{"n_layer": 14, "d_mlp": 640, "batch_tokens": [16384, 32768, 65536]}
Each number is 128 + 32 x the weight over its row's rms, rounded and kept within 0 to 255. Layers, rows and columns count from 0. Numbers have three digits each. The size before them is the row's rms in percent of the matrix's.

# layer 7 MLP up, 640x160, rms 0.146, rows 40-97, columns 80-159
095:142120171154099149169130177136102108122162095154043128141196132108100108126119165209140184152124127119119190165173118126127114078072102159089111136116127185125124138100121171109082122145106093080165147109079145114110102223133118140073121101
102:128116184161142094141150123114078147148150113133099127101114174128161167106125057125184137083160145160116111140119139114100149145150131199147126132108121120148168161151167118089131159108108077127146168143130143164127172108114040098220162129
096:188165089102094139139131123161142143100156150133104064115151178142163166166129128162149134101097052104137155112134186123137194073092153120103127133100174153086116152136147135043121086177133061133113138115143139127078091108135164121108138098
090:133136112105118152107138117085099138167098154142105159080093094124131108067121133109119149139134137094087146131110100101139156146094170215109152057100098133084086134155080130126093126096127144159129101127097174154104070067084167163169103160
110:093153073180131152078199174146105085167154095088111123087181155167125125078127126165148142132094123099124170055127139140212199167112146154146137114159143150061123134105107144101134114111142149143130121114146151133148055171123168081081125087
098:139128110137112090130142145108150172151167122086142089175120165093108129117123121087147070091134156118166121167150170130161134111124241111154148181159122112133170127135126179131119126111150190189148109097168153113100092083084114156149078117
106:157111139100181151147121148147062150133116177090139137132066051121157146076146098103169131123182116154143092104151163106129104098109105146070164184154219122102064176170098130161165141165033165143112102169133137156148126169170117087103099154
100:107163136123157052120161173159171109159144140141140153118121145202106190158150158124152097106090126189137111126129117072092163115137129091190092110106116139106126071137128158089109138110113129122099163122112150176187089102117104106154124089
093:120091095170123115168145146116158152168096129155155148089117140162162144195099107143145119108175157150075178106192131093122115125059137116151141132101137153101206097110143133115115179124160148108175145128115107089136164129094184111102150057
091:078089091088112123134128101140104130074096115116138252107148080122103084127105153110100061085080163146096117115121137122156091140084191142170129123161140090085090101111137135152143056102132134160231129155129169156136090158091144214152096083
095:110114142169122119097171144158131143104066146127150148083087132115130144103128166169145117122192088121159115142109141121129167140162188137123119121185142178142085116119139177145152051159097130161107132075077106132152169101093092095139104150
100:148100141093125105155108104104129090104127224151092168155128103195136170166129117148113121140132104069156107116145117139103131106158162126167132183151087140061065133140130109148106143135086069101125149117126088138131147124118167124153116134
101:162159068138151181149122124197132103120084116115125107102112170182073105144165114152138134144074136137189137091124078115097127127116183129148188124155085058142126142161167099135152185135154146114075122146173105115143137168083138116167096166
103:096117111150115164137123126154143151082099142090123107099140137159175170127120116171092158047129121120120083111148153066177097119137107124148147120107162163228164123078102145169120125098143092207130154140143145136132165095120119129093155165
102:159073160132149137157133105105164118143104137174121125124132135093191073073121097155155158109132133114135151146128079094160147053138090150132123074115142154114076104198157150110092171155150159134154082133212108139119099131196142139160092143
095:107116150145169061094123171164152112121124153104080120165182172130136084103125107152151169160195113156123147095110092157094138099190162061102143107192141133174110128160103106133160037193138088142117118115123145078079131173089144087116149159
089:114157203128133155131148159130150164160096109110182108170109145134111130166096169079142085085112106095124133163127083140179176166170154121114112112106169134141138129132172087069086071128099152110105118073168158089160109126111123145187110108
101:140134087113071144138099053121117141128071130094088137117167101151147170109102156150150053110091136130138082158100140161112123139146095080074138095086100139178170134130131066215102118151220088124155125145093150119164121097094148137138111174
103:108123144117099084123151136086179070117154125167175116134106087138134099134152118166088127094133122171140118072137138152151104149150075080158140080108153111107089080093142120120169103159132125173106160116180179138153082091130153108095109119
101:061182139113138161124119140073069145103174128120115146142164165087131155156120135131180138158178125096104072121171098101146104129151093153128117076100151132158125112104162164138125120167106080159096118071075148081183114114140133137103117121
101:105127127148074145112108159140132082158152077199121061125094160140154127107166128134092099146104101109121129144113106162194139098136084071163134067102109144086113185113141112167105139093130187148146105090090136093054150190119147061142132079
095:144215122144071150104164119125122120150104159108143140127071126140090152107183130188073154104109120052103104158104164130103111158103099162115149155069121076134127136127167160167102174141132153093134117120173155146150085113164149123093141120
100:128116110151082088114168088109050125107133150120118173158129097134111159145073060160159125136175189142101139120162161141111178095114125115191101123119170110166117200084152123145101105126153121084132114141118096160065145155068109189178152136
103:115086129118097141133109164109111223107108120141109118076145085121124094160088118123163097101126111139099160138186135143145149141123136100153126204148165139148115151118135135143079095170080137134166142142152171106109173209079097066073150154
094:073135122164151110143138050152162141199161147099118072087137135172117130195140152092097105194116128125107144086130158144125131151073220091170098116071074095136176128162126199136111151126146169151128095062104058134172146166119152134107153095
100:062116128173131062103105110096138151143090145121131132178101084096153132159160093107132103154142024154134123017155143106129167093156077140093193159118147110087111094074107095150108100134094164104177137138130143091114126152084124086143148110
098:105094166122062149126118131111182075095123126137114085139079138128146151128131160091083133092138093113166075185192140092139095155136179074160067098155143110102134182127131132108112117085112080161138145117143186101178139137136126176094097140
099:102229157116107175078112062106128113144147175113123156136112130128079143117102120106157184134106134148139192132122090112164114175105178143112088130133121082143138201130122201138128178172105117086101102205125147077148122136130131171157152125
096:148086157102168161130146162155119126105194171152095122140119124128171097149170147120169098128184118064146092074150137117096182176128230142172082100113150113185123055130124096099123142148113154129111141149128171162127185066144114182112156115
106:129140127123135103110081100101154123127156167108153104127105133121143149129064207068121105115095114143156147158126101124160144160095172059128095112163175113111072161094103089101177141140128126206088079139097124116129132122165109134106159142
105:199131158070199090087133138093155134190082117146118162070130169128116169133133069122111125149076121112149105173150131088181067147169110108134154102153104120085128193086191150135152135100079071144143062168107133138066114174104122225128146086
102:179170160104114113167072181096195188101141110107123112109101159118097136153156127082129155187163126183166132186169139109130085135122117128157093122153161102202116168113134126124165194108176111155048144136127110095134108122101136103126115169
098:139130112179117099146162078141151116112137133125160109105127120149140169150127113156135154097136125106120134127105189147119116138121147109109120187151094112113166189127134169124197149092113069170092170159100154127104107160115136166162124131
090:194099097140167127132113156168123138112191154118132075109078083145117128128137140111117120085096136123150092113142112107089125148155137064135193139135144130141117077122169107156100156108100112171081159175160157113125114171191124135134122108
098:191101175154146139125136113152106109159107118107077217132156172142129174116163083078089131174084080143187153175150119116117101134212131137083160101159164049169123126117180196107150161131110138108119098124121061093122142061137112132093107103
094:139138164090124217130158133148123136130181091133162117124152119079142134102085161086047115153049160107164157135124147119148095091111141142118105138105105083131124116156135135099143158110091115094106069082170104139217083143147107111131151165
099:120084180194157130116084102135222106198096205157103173165125155090098144049129139118167116112093203091183105138109096138161097157131156107105129111188079093116126114122115137137132129142038167095119125186120142178085140171153123103154103089
095:112163190147201137105140131119111140104127109167187098090096112151114082116081152106166163158083145111125123161163149126137112100153118124104181107107144131159106101143119175146158172133107154061171203077096154136141114142143101082136081036
091:101082138123127033183051156180147120085138080145109094123189117147135156147150119127127096107154071131145107116153157084095117119122143101153146150109082085177235184126084156110127119086139100129143145119181166121088068132198104125098119156
092:091119082098137100152145158163128123128177156118092130079168109121118165107143149149168126183074112108085097150145144117152062152164144156087149133112145120127150140143082177206081123127082113108104192103113074138132158112031099122151044101
100:163119126101170155154145132153096089145157112137184092078057116154138120099099149139112122105043140109100078109065121167138116084047130174096090112112136151182118107141161173116127149118129114144083173106092147123094123139116119141136175106
093:139129105182108219156079210160178113153107143137140136165128127066143156175129141138146083158099099159056147105115132155119159157084198101159064123062161114104154150146124095141121161106076168104168136103142149168146159147132199117150161132
103:165140210156127135061128139149101239106112163084183134161163115108180071089115116124103142134162143152104149137116119196102155132094179142164147113119101149107076161119129129090112128120172147135098126112120055149094132067096138115145171124
100:123128116122122125186121062123094141134176125134134139081136189140173130202145131146139149123117085107148172141095104152036120153116129075064104072131104195069116160113140118134091168112107163106102125160138161126166137133109162088117119151
102:147178112214116097146104053133120060154072123161096104109165131146169162121127147104111093162154179120149123106132133160084110164213137096131078161114153153134135153205075142146147145143188110125101099127164102086130150107123122168157101125
091:089102097086125134144107106157112174157137097141150138125161092148191129176120152148122122133063170151129127197119154157115050115128086059087160127157163133134090103105112106137133132159148112141164172147092105128131189129138088102190129150
103:110108133152172140163041169168130160129090129140113118199129087171133126065122139099104105127104121150115152140131135085151118167064146170162073076174112150079111111103135152160173079122139134199125157120210094126167130084141125076098092160
092:124109118149181087172118176150081131109149075151161128142135132069123134103158078125155155154091113105117160143160137159172139124155133083127086073111121138098128137097128143189076092134092189115096134197182140159133153123104135082074109187
084:153144149116080113099168119081096095150126191181181179141146089155073164132127172123099155137135100180162145120140145055163123174136062100131083137144151098144120144124152102122138132132182193072139119156126205037159143095171152116152170118
098:106092108137166161098112124111164167139101193158178127145157117112107126069121114124157145171152115113125144150104155156143110106074099099141161120113098154081073130140169154174127169106099114094128144118104119162196132145184115099128067133
098:131126095140123140174084135183098093099079164129133098126104188175090173106084177094194126154118149169109147140138108178089084149173115153129151159130102132117106134123174111106118158137093121137125120103132140153059102119166091179155094128
101:173128147132131180110139142105135085110145129172173112206072126123172143105113072148119081161077105096051139150139138129137177100072122097115106136103104108065125113137203087086114115188128133136095134168136131162059145109132149153116136128
107:138155094088118124127101133145122133146097125120106115146152172113106143113147154041152133137134113088144104122108136116184118093142133101170111108108105116104043181134172109078111101155016116088125124169160086114101175135180154150088123159
096:158150141085130120123145157097130059117163118140169165131107110059130122137122132083153177112083137122211138093139129198138134145083145148101080177110170177156147134152106175158133105104073138161126129159103095109105146105067164105106122087
101:140108129084133127146145099113128142111090179136221139139115135146156186147153110098106152175090150146131121087157150128134099166045125214176125115127132154136115158130085193085137080174164155119206165118191122158117106172112130155085085060
096:170134106146163128130144083149113136176124119097098178182211155149167122149131131132086093142138144096108125113102119140065160112124128132162114170131074158141170152066099092157146111174105127136175184105129122162095111136131151139124081155
096:133188142053070071127091122110084163071167160134067102111156103133174158118121071165135137153101121092130145160148129143147123127139155097149110127104092123111132156082195143220144167114143115158107146143098091190111157188135168150083167117
109:120165091102100119131149103147174144160144165138119146093062110104102127135109073121117132108143173100117120111121069109109155185120134082148157073126108087096132116087213098069155138105161094093158111122126153096136101139153136167073129149
# layer 7 MLP down (transposed), 640x160, rms 0.139, rows 40-97, columns 80-159
098:122132093086113138154165058089079123153149117068068087138088169111122137099139043099112102103166150160151136132085138118073168172119147152149138122095144085154118153162091086121095134137067132197126069145123097086077097124154107213177123158
104:121083125130107112095115222128092125160156098092126108149067138151084152108145127144170109110120153115140167082130108171151111089067136137082069162077134166132121134143137122161171109138175135142142118100129117195142075097107075140133154063
101:120117169127090123096071169136109167134143131152179099073105166073157184051146060097144141124146067104120129033147132103128138117164191137131109114168136168143156153121116126143108135115117067148136108153101152210086138081084106138105136117
093:147085149103120121137082110159129095087183121108145162147096135127058187172141109165187137109098116109104166170120159063183115119092111100180144126209109105161141160122186136150104110128155131098123117132135103138176165133172122081073131109
103:120115147150116114180102081199161145075117140109097135133145094178132113155077089140156180109101136177102106151176104124115115174117089102132077133144129164116107140146164125176078113113096160102148149174155130129104153102129168112126172136
096:084178133139184185059117126111091132134095131157098106154151115104197102117196153161165126127093105084110129176117102168164158158168115182116135104165170122173137133135119147119105067139101150066144090074066151094124186155132117102173080090
108:187135109113083147145155108192147117157101054103097106124096112129129126144144109090185118114163180157176099104115139158140141134116136141175092107126102189076086126144129120032161097162138086120116105115109120100175132120122136093132138083
103:083097139081151102111153127126134107140169122103138122167179158132179121104086141107141137082091110103132122164123143127129124167133183137163104134172144127091169155119059140145154102131141158072120117166204117110114164129141091096160159126
093:090223076141143132098109108133112159166107148125141137110171083102108190165094084138057066048133129151140161162125165108127162129109119083113132123077191161156075130119140094081152136106101154089139139142163120168141189119166106135116134190
093:195147128171168170159113112124106117105104104117122022083119176135196153120158105172147198107185145116131147120136110108104160179144101106081116072120133144110114114159157136122101097106116110156091147091098114097105142097160064061167144116
096:159141154096122198161074191105098110122060164151115143072098108137142111161189099157093086085117115120131098048089189149153131104107151137119159125144107117108068138064110098107152150159140142099103140148089095142075071125131148125140130121
100:108188121138094097060100129147112152208120096155118154101086138115163163071112132103165131129050108115093145152120198092138157142104118178144092182099116177143152093138204091131115110098149127148103151173134117083126193084191014136137171163
107:133180057098157101155127097153125130164095159127098204142145111121106104158132188150185174141138113120181100132011132086092083182138127159109152074114145111104139113141141104154089183114094125122126091099132147160146081136091123090141114180
099:217105147129149173140144150085096147113099213140150145077148131085109130077122127135149147114188100095137123125169166097120127136069100197074140155133104123177204157125101126133067096146179124143104129191157108107105089099124112153151066122
096:161172132121120136175130121127026138168116115078108075152098189095153174170116160109130179099128134133112121111120124104155150155121072135114090194122145116158157088135071167163101120179115134196123160125122116193125129167106104149179142167
093:112134127091150129109106109070131160172137139207141158177066244146146105118077160144150163115106118133165167114144121127106133124105147135069205123149149104174138147161108138134157120139080105134137151134115094120113214143150131107129150180
094:143042106167155111121074166128131083098130122146086134083175114140158142170142088099070129159189096143108082048149175119106124105139191093129101149098122117162088117118097117117173141118125161148120094110108169095156147165098138129129085155
104:132126143145105098152066091167148130163111165137132133147111139190124163161044184088174137147112110142179181076129159177147127133140084120105204130109103108155124174169109094107130089147179082119119159106083176183126115168091194099080191139
099:109143119103135120113148086154135063085076153165055078152101119115119207126112097135097167130184090114130136091114143130090053122127088135131133171089136093119089140070175112144153176100128129167098095097130064086064135127105153119150119135
103:181152160141185106127104085173210129163101112094130157141138176113120101175135090103151155064140179145096165141102160101180115148091098034112135149124179125119066137130163135132147176097149108106105165113136109144106150150109152140177089096
105:132084111149148050117063108072106102155124131079140136122177147131119065131145159106113142117124173173089125089126131176088120142173132164089089128142156161125106173057108151132145157126148109131114107152148174096116129195106208116164141085
096:147114151135097138141200202116097107152133140154179098150113115116058133185190112089103126172049101168120185153146183063140113167108111165161198145088158108093133129169163110113154112186118085124147176117165128100116123167118091101167099140
100:168123104127121110118081114144207152145174136126097074124117103140089122146153140168128083148144086153154096156106182075134104161153160141110167147138113121103177124161106112119181127116120171167132140106118135097137122070143115051148116183
105:176117163118146168111107072187077185145106090111080127131110139096123059129176188119160133137150130118112086163129119117140108127126136187139145192091129209109149126108064119113122066102085149113101100097178103090077151141092135090116161103
096:119113150178078140100172122107156190155131120083105190148160138102090117106165145085112156204170140087115143172085075157129072212116134099117124113137115106125176126095138117120148115141169153146162122110156130118089162134144162101091165081
105:092089095089123096165111121173113138079093086175140112117126089117186106168114201190050105108141192136141072121111126135141150113038070191121100121166178136156079113145114167153149091097154130097127086116073122084161131083116100085150185151
095:087164148093094124156105095131154079152103196072097126098157135129072111145140111086111161119087127140054110162166077207145125148173122138154097187105105125123136145141199118111163100161104149220153152066176119083158159166167140153121148133
098:086064155127120143154158142106085136050127182105106152157055130093104162178132150130139102089167140062110110075171129122132143051082162139108114122119094138119093108130138145124126160078110117111101131165151112165158159153171205167199105106
098:159169125161168160150110181117103114091118127169153107180135160150168086078101167098085116121096097104113145126143183160100084091137171119141114118116099137127143126108149133143145086173118138171140098161125128115154129161140140160109159080
104:133128124155098113075188155165103136196149154130155162148102107078105118130108141126112114160179151157120109147147114110106100126071072110121138105133126097168164138134121070144137178121134129086100198158157131129111176140104192199089124089
101:174071132072202166143139169130076162131096117153116190121156158140146103123098084140140103109151132196093160115147152142090132059092102168127054166159165093131152131178106155068098128144047142121114125119099132127124099122187143173196032192
101:050142128128133126100080105131117124079130110136130162092090159105118171108163096093148180107133154096113090127128146119180176102115170172111144102112105145119115127122117190120138114151143161112233107202153169124148164139058167156095143084
094:137116088176113166086154128106150069100163147156069072159120125117092178124131166168105112070141090117157141117136181107051085102130095140073152122111122175066108115191156122110161149123081141154129155189151193105131153184095067109172121130
095:065103138138155155149086176110142157151110184160106088212135118167111124134179132162157195128188097104155106098169136157128145104128125117124102100156136136130168121135143096141121088098150124073131122097106111157135058125165183069127143091
098:126102144157166161148141159135147138093147169072211139147099149117156092181162152085138132126133134142082087148148139142182096174117087135181128169164133125127190093099104057171131144126175128175124111130173137120201150122111146100147094156
096:163073156085113144052093125167139136148139153158114097127159134151107187100113097098104058125182136102146117153124121150146094130130146170132130143187141140064095184105167137122128010162157057166131151158110121112179149152131099108133154100
095:172103110160039124215125112134122152062157089123120137109160130077146116139104103134093170136210111127157124129139151132168129126165101144136104088108167122144131121127092176139182112136200094101140163205124127127115121122127168137124093128
095:102156119155136120119138143120161136171129148094079192121099096101133195144152092098113105102186135151116096114158096177147103114186157127126117160152120123057109157114141107129117052121149082145138103176102131150144104095115189115099107135
096:130168175109121119119108092194128085138094120082156160117175149032146141121129135077141176109096131114218130154174153129119113144129096127150119129166129098106198096189114105162112184129120121144130127106103084120139199122125130155156163138
102:103100115171176095151105090127116124169111122078088117130157174081142161108104165151073096134141120064138144141190139107150133130105159129137118097107154179170201130163169103137104127178078187178147119161137072117135156065073085132078105148
102:112098138093112106134108113161157142083109118146093067113137161157185094162107158125121122140074175145160144162119155112077149071070153148145127149127182145173100193139115139130088131176171124144175130156123128155102106148141122120102151111
093:068043149161104158147069182127136141165163111186118140159134136105086113108107100171102113158223163088163089105089132108122117154190118181140113126141230144160155100080167130108130194168144127142161127095179119094116127128121095089116107107
103:147150100121076144138120118102080124127116152065127105137069166086182131113157158066139152132172128086121081139053098128127156097141192134101159166133189105127143116119144142076152066101133102178139090069144108126119155076121163095194120122
098:074108177105144157152134148138106100141163122104128174153163103167146120165148118169119110119083110184085149152112196145100135145109137119179119069159180136189156126114078114133071100060108158113105121156159125182085148150122079037079120145
102:080165164090184196107146120126124139092139071052177120143100104135156139128189078102132101079062065106150128128097154126184169083127107154086162149125160132174092121082161153184112122125085114127142097133150220167151126124130082134154107159
090:116186120169117126115150176105096081139173189103126125135077160126150108178161134115078075122166111151142129082088164094090189156095164144129104123048092101125133108000130105099095114113122110165029129143159130123115119154142134078095117146
099:140076092138065149128126166114137128131144162204098122152150090123138129102072157152166141144134148144154121124099111168101109080149149145114131138098096133179094132172104075127166102124172106189096123108102100090105146120119090184152110043
096:176088160158122075168153148096127147140141091083174178166114154165096191122086149106096131093169073145153087091109139073142115147151116167149139166079095103131126081120107139127182140107159158072158131102110106130062151184077148082149090142
094:144113139096137091097095139194155097140114100126179155118051120100098145120118158139123095166113113132166084080060127086160172131094123153108143192151089148145143150101153100129112130170096142043086125187091132097124183079091082145123166164
103:100168085111148117140113180124089090141151087155124147156147132061114109136086123146126115136129166171118152184206111151113178138117100117119119112111143097149122112105089142154124098179139144095113134142154121130139101124159152156076131135
101:153126146149140155112163096152192090138086043079147139155136106104136146170076113115107166126127121150146150096161169172076113115093108139132086115058108098149147173127128106104099114204106140162105117130150105126165125121102128133123120126
107:120138122128101138194074111072140082121132143122112144117109090190157085126116123146143129119151146082116145105108139111167184133130111121145110159170153135098111161110126185159152079159157119123157161134097100162115144171132110174128177074
102:097147142191132095168074146111128084130103154118096084106102076077140114097094167116140101108099183099105153111090135156057131160151094096160122132202152095119167110064063084153131110140121181153156154071120093095142095109160107087138158081
099:072105105112094152100142106157105058157102122111144109096056099085081098140139132133099124106099113102132140077152121142116185151102151122150140148130089132112144077097128114103143126201173093139195111137124133071136158092131101099130171138
099:165173113154136109175114146107087119125127134142160108142157104127072158154168148091094099111153130112079119105116155116137065105136160126136090113131143156154096117180078097148107148168092078161158084107119214179095142154090172103117144111
097:095127112193185154099101127119093186173084087159129129130123164156147102178152166103081157104124130165149081149141186128235120125154177133121110102125086092153091138110140151117150122088121065119078126082144129123131136133145187119145124082
094:072048145092097097152138070106165096109133089115124126118099127120084137094120129071100089139165178128156197063106150125179095150136139154114127125095139136141135097099120149097072100142153172123092138147151130123144090079041160116104196118
102:123118095176082167103125103155151197153125156176151107107132086113118108125082168118119088155150109160132105062084137129122106142122096142148129082121153205132106182168147121170089153121136154115098216048116143143144089121145159152128146130
# layer 7 MLP gate, 640x160, rms 0.152, rows 41-97, columns 80-159
105:081155154173095154157085110119127113108113141072066108145125176083086135132137107111174095123068088173097145114172149155096087116111189186079104085080131157163153095131160117070099123189145174191099110111140137174097083156116081150147089087
100:141094175191109101100126160109102136101157072144086148120115147105135140106135075054143044131181044082102171119149125102142116152153102110104143080143133119150142134125100121146135145151090135156115127150173103084094190141149163151185095120
091:120176111114109141094118084134127115106147130186104120125102127153144124103062132092119145132169137138096108098099106153163176108076125139123150180192143175093107094116061144170154057112173109157109080130076125091141107095105103120104169118
107:133124142125188183157147127171148190099066172059060129104149060134093101138107147104124170083122150139101148182177120147123162111099138148096155144137104081152119148103150111175157165134192165119115153124169122116136130133127118085165096138
095:113101141157121144155128123096147144136126150169158107147119147115087083159110076085116098092086133109137125114075121174135124142118121089119177137075085134098096059122066178183066144113139150180080100120153117168129113136116116106119175098
108:151095074069122112113176157135101168116091168072152113111114128152121118116147118114110121117145113141172128092200142161191170144116110092120153170135193100124162152130107108165144161185135164056142085128086150101109105154089148121158110146
106:189138155105149167126116168109121142121138091145073180116147126064159175158113089154133125185166151137089133100092108112172107089094142123061133184114124168112077120152148131102082118126174121112134155069119154136086070139103142075102115133
091:157147122142126200129186119203091138049127109142063160115065124129149114111159158144065088163110136149110137140097151149129114174139130145120173134136120154149125161111128123084094104143154075128180164154145154165147129143061091097107138161
089:136143145122132154133180166164101108119144141130050119133168111110068112152163139166134172149164125129113121064126143134130149076095108147125178133111114143175147195148158134146104182105143138212098118153140073125175152053177152080124106120
092:179127088140124099145143073145159061113113088135116196132129113140165129177120138117130122122080101103089148103101182107135102137048123147128144164100137160136120170211128142146149187113210088194150139155123092065143166188143070106180135144
102:090102134112135074147092121164056101149155089086166111134147160064165103146140068143116121098139178113101158117185183086085168097140109119149180100127139155138125144063078093095143181102158107168133116070121100134137140154205097134084176095
105:127169141114082153152104095177145112163117152118115104095078119123081095148136144145059159184127170099108153100113180113145143099122087102096073163083146121107110139092075169140132151123113145157141174103113149144146119121112061157109149142
100:114170112130131154104142106146090120148110174111173060135132160090152200122177092090119131105139098124113172109165147071135096178114165065093082129196134147180161158139058091122093131077104082222100106111153167164145123081156108112101127114
109:150126142094121106131161085116172177165130137153083163112172175133165128119144064091116169142214110099110185139160049101142159116152111097095127142144148074111130124149170161182098158107196131093132081132174185073126131153150145114163129138
093:111096141182127181143119124076187123116143133142095127134150124123113158106138157089115145115134126150158127158142068116160113158080101159061142128138169147125121200098175114079088234150074116168071138121074082168119169129156130129168137102
082:090151107116146137149109103148113168107064130144114210157093164152085118123096133215132114172152147131090173139126119102108132101158096159145188104137146124062158110118116116148174128150152118177213102210152102176082113093142181106097134105
096:163088160105150170126183089076135102150129148125117144122142143101104149101095181145155144134162170130102161163157075095077209142169111108160127199074107098125190124153120155128151150144159158122114091119094124132155136112157068096159117121
098:089082144149122128111146081141133090087158115131182148133132091137153164179161152073136131150079085137082129090131126143164167165139135125149175105043116186131110074124114139101125113198094120143128186146144151135152120148143101125093078074
098:114138074112108132122133107124156075123130132139153030111114095149120140095142143132145165126107094120122178167132123123120159163111127183133165115124079088126145057136079127109136047120188100112101183103148124113147088043103179128131152128
109:176131120208084159123143154093129163111189139225085079126138133100099111087142103156142094134124126112167109151114105135148105134120122146105178105176106153176096170145225112076123185091115144179120124079110106126097116165125138138066109103
089:190141124116159148092111130085125163136170125138201114130093198166131143112120109095118173209140139123130114136108076172103092129083110147193112088098146104118163147104157120172096139175170147164115080195120137221212125126161109147129111097
098:104131116160120134098103105164117134087098184072097111103119144108113078139126098072114135153101179179136165152121128145165110148152127176141136121132083094203141109108127104197116106148190186125109131126151110125087152138172115198165066095
112:108125119104157117103097170126115104088130164130072121229129112133155149100180093119181189141130129081153094157190145136098088105110186127104119151135150151096100185169142143149147105141138146096197083159157172164120090084131107134211125112
093:092109122151132132128097157170090129144143164140086098066111096181110139148102158124093127210151122101130099091132104116199125104104179100109114139165112159164097134098103126130089160102126146158157147153140094081119137176136167128158097124
102:124161125139111140141147083107059137077160117123202158177120111157130118161122073119123153166128079145082126103128165092128143150139133060129198171170160109167104197131107074085057129132102129162162132157126159087163140090170065119158121123
106:152099133104025106190144105140097093110090121107040139120164128146119072122172153110175106135062205123098165129165153149123182125120150125130131117115138099148140141162160119167171108143110149155097143074172109109171147142145103130107134131
098:127124164170110117112134150120118076182172136148174105119163142109166120118106145109152101127155129109142070138117054128135122135140123072107181117112107143109143075124179150163099133110136108168127163117093158116054164147155144088149114054
097:182201148068113140100162117130094130099129161161159123130098187100140129113121142158120176133107101103066117150091103086097097104104086113094119110096176153069180115134088157172169101107163139093069094123126095132135106103100116117066077158
111:068119114134119140106096118162092107112145130126123079176149072080168185112111145113078138139103146139117069123093142132142074135113082133121187131152125089132112157103198143194205119130164175165164144146091108166164142128110089138168146123
103:130118097161120168054170158099154143155151083121094152139146121096113151116154131130138207119147124114098147119113158141148162124155119119147065094071107132169168097143145128181096110152217097166138180184114108163164081090184168130145148117
098:139119133115135112127099148066112135100119102098134129150138108131093143121146151115080134112130108112058140150122193155153168163104133080119113099106133141071141092191066158141130137179124129085186187157145138140125144193080118168121132078
091:130105118132142075131062127134113083139137157085057128189086180127091133132115104086123142170175165115086131136092118156146140162160165206129132152102157167124141130085130134110074132130128082115140121119117174145153060090156069081164112075
083:103114133081077130104160137092150210138122126097118139163156246136144092128127192181109137118144116133044114136162108118071102154120174173147110128104120174110110134156113180124153034143183106142146139123132084136090092092067108183097135107
101:155104116180144156136173141101098147155104106171151123158162142112185154130099144132091118166161098131169127181161121129112177142181163122158157158161150146121177094089086058176091157098172130194163121149155087163123144172170114141183080085
098:121090175159130090161110076104091134127092124136183198174165119114103103110079157123163100133130106104080167210095145124107102126121068098101133193161137104172146075157148123162180077104131168112097089097176156126125173060134111123106074124
091:129143151143131111103071149090084088132128138163106125147065113105120171126146109094167112092125114170150145081111097124124153132141148148153159074181113194113139074111122129116135200138139160112106140133175057081132132128110124136075098048
096:164089123125086116166115081201112156130136138081094159140164165054097177180087068133118173144112128137115121125124133138079153111137142110101101066160102113104134133120143115136111100082153104167129074137116157089138158155138090151157179154
094:142109081079143193130112133118126144123129117134124141184113113122088147151141116101136130174082110125137112117064188195115107116139118075099151119139133129160064138140127078123198103086177119172082122164144138129124036166128130143138139149
096:172099206134066069089103120094154164134152177124157077146099125107123138138138069161151132156071119116179136084123127132081180153141157147116076146165080085152119141106145100071125116153159141132138064134114132110065088149127117158089129109
101:088087170159088100155162144174102128123112161113147114090089093160109132115133129163150153179106134139172119100175124093122116093121137184142127152079097136183142092157155150113154072137075110134071133034134099049133089140185143106147128052
095:107122113119077142074116164136096102128157135120168122056199122073166132174102187105150135162117109139098200118116148060108105133084130142116176144095043121151112126126115068092136147139088087153161148156176132065150095125139110115173109118
104:163136109135132141105123140138093162107080156167196091175114110111097134146111123131060169131129105153093131158156084178107088118104088147213076130149162102162128178147116106152142089109177135132125110162106163187128135078160106116131161130
099:123068140170053141147150119058143174126089131103125114175111145164120115088102049095156190167121114061164108159118160168104154130133138110097081147129103069128130127110145130128226186086101126128129133163161176104118115123119146085180119155
105:115103096081114208136104192127120178140154101113165181166113141067118113117093070220122099071101066143129160147129122111181121108051104149113158140126163134142130114073133089123063123109102160110112164118143102128121147122098155130175140069
092:152124084072126110073102086069114168156107084127157151090135149103140092149176147147159109162100134127142103210155101194149051119154057075106155116162188151116116111149108108151137111143119118117130110115126135123088138210143137090089139120
107:109126110068100126116126114122156173096113135130131100123108168118119108123116169102172078128094127106105196160157171110127086192077134123147112111142067121123116145177172064138157128162144142140160137138161157094143049090111128123150129182
095:138100126113148189068123140117099109156099117138129064143157146082163102132162166067088157175158201139097118143084112123082142127110044140133164124198159100110161131162139124107142121182157146153121176119109150103100116088166186137138135122
093:159147138155076175088130077052112100143144190104140173178187164196130135123158084124120137065163136113067174097188121080133072166173145086131114139110129136142104103176123120134186109103182086126174100150171160093155132128163140086135076146
100:097154181156113118133120149108142086107126135038124081170058137084161123171175156059117159094153117159108095069101132125117174096145150197144113153179112102125132152113104139190094117144160147178146071140143068112077117148087108100054145119
097:146192122132134177154103138123130111169142145173125118074054181117121087143119160127149115171081142141106130131141055118179132102168128143084164114111156164118147081143122083104121121114087123095113124144139121068084030146178113131131146117
108:134154107116109126143174107163221123148108192158122098137080116120165145077096169138115094127112181077117126141144139152126120085107127108180151103146169091098131164194165083155072129164123118144120151114169206110118119123057180135109176093
107:087153121157177207107082160115145066152148143109091087100104174092142122165130132126128133172213105099116126139086135074113100188113149082120147125127193154140169163157148126167095184134149186173138102088138127130140048157105080110132147129
097:141165088121161169136131139126148111147134183134104086077141101123109156127123089155131113061088106147131144089124056099102106087128136125141138130148121199154104142128161136176100146162157123147117091171121154086114120134122061127175102068
107:159124155145140134182159118099098118115099148100129131141167170168123062123111116118114127141104130155141148096149152172175091097072099123100144130167108178121050159151149119067119138130088108148088120049107170156124116100102149189090150152
096:174086102124086167122098212188080150148182132082114065194068125143151186186136151137153108143118114143109072078141154107123106191114103147198140134131116138154120146164157095110120136098132144194127106151123134102162136088141149177195106080
100:182089154134145120116171147090109131114126142095113114104188163131100108145105171126129169137097148117076163183085111119135155132166114169097108150187150131130133115154166180141108114243153076180111111035143133067077131155094127117099129072
101:138168127095155153145162094185126153128097111123092116140160135100147138096177114175127067207119076131142150137133144134158133138075113131169159088215159139158206111163105178116051096120112152153120119087135142185099124114121152099162122113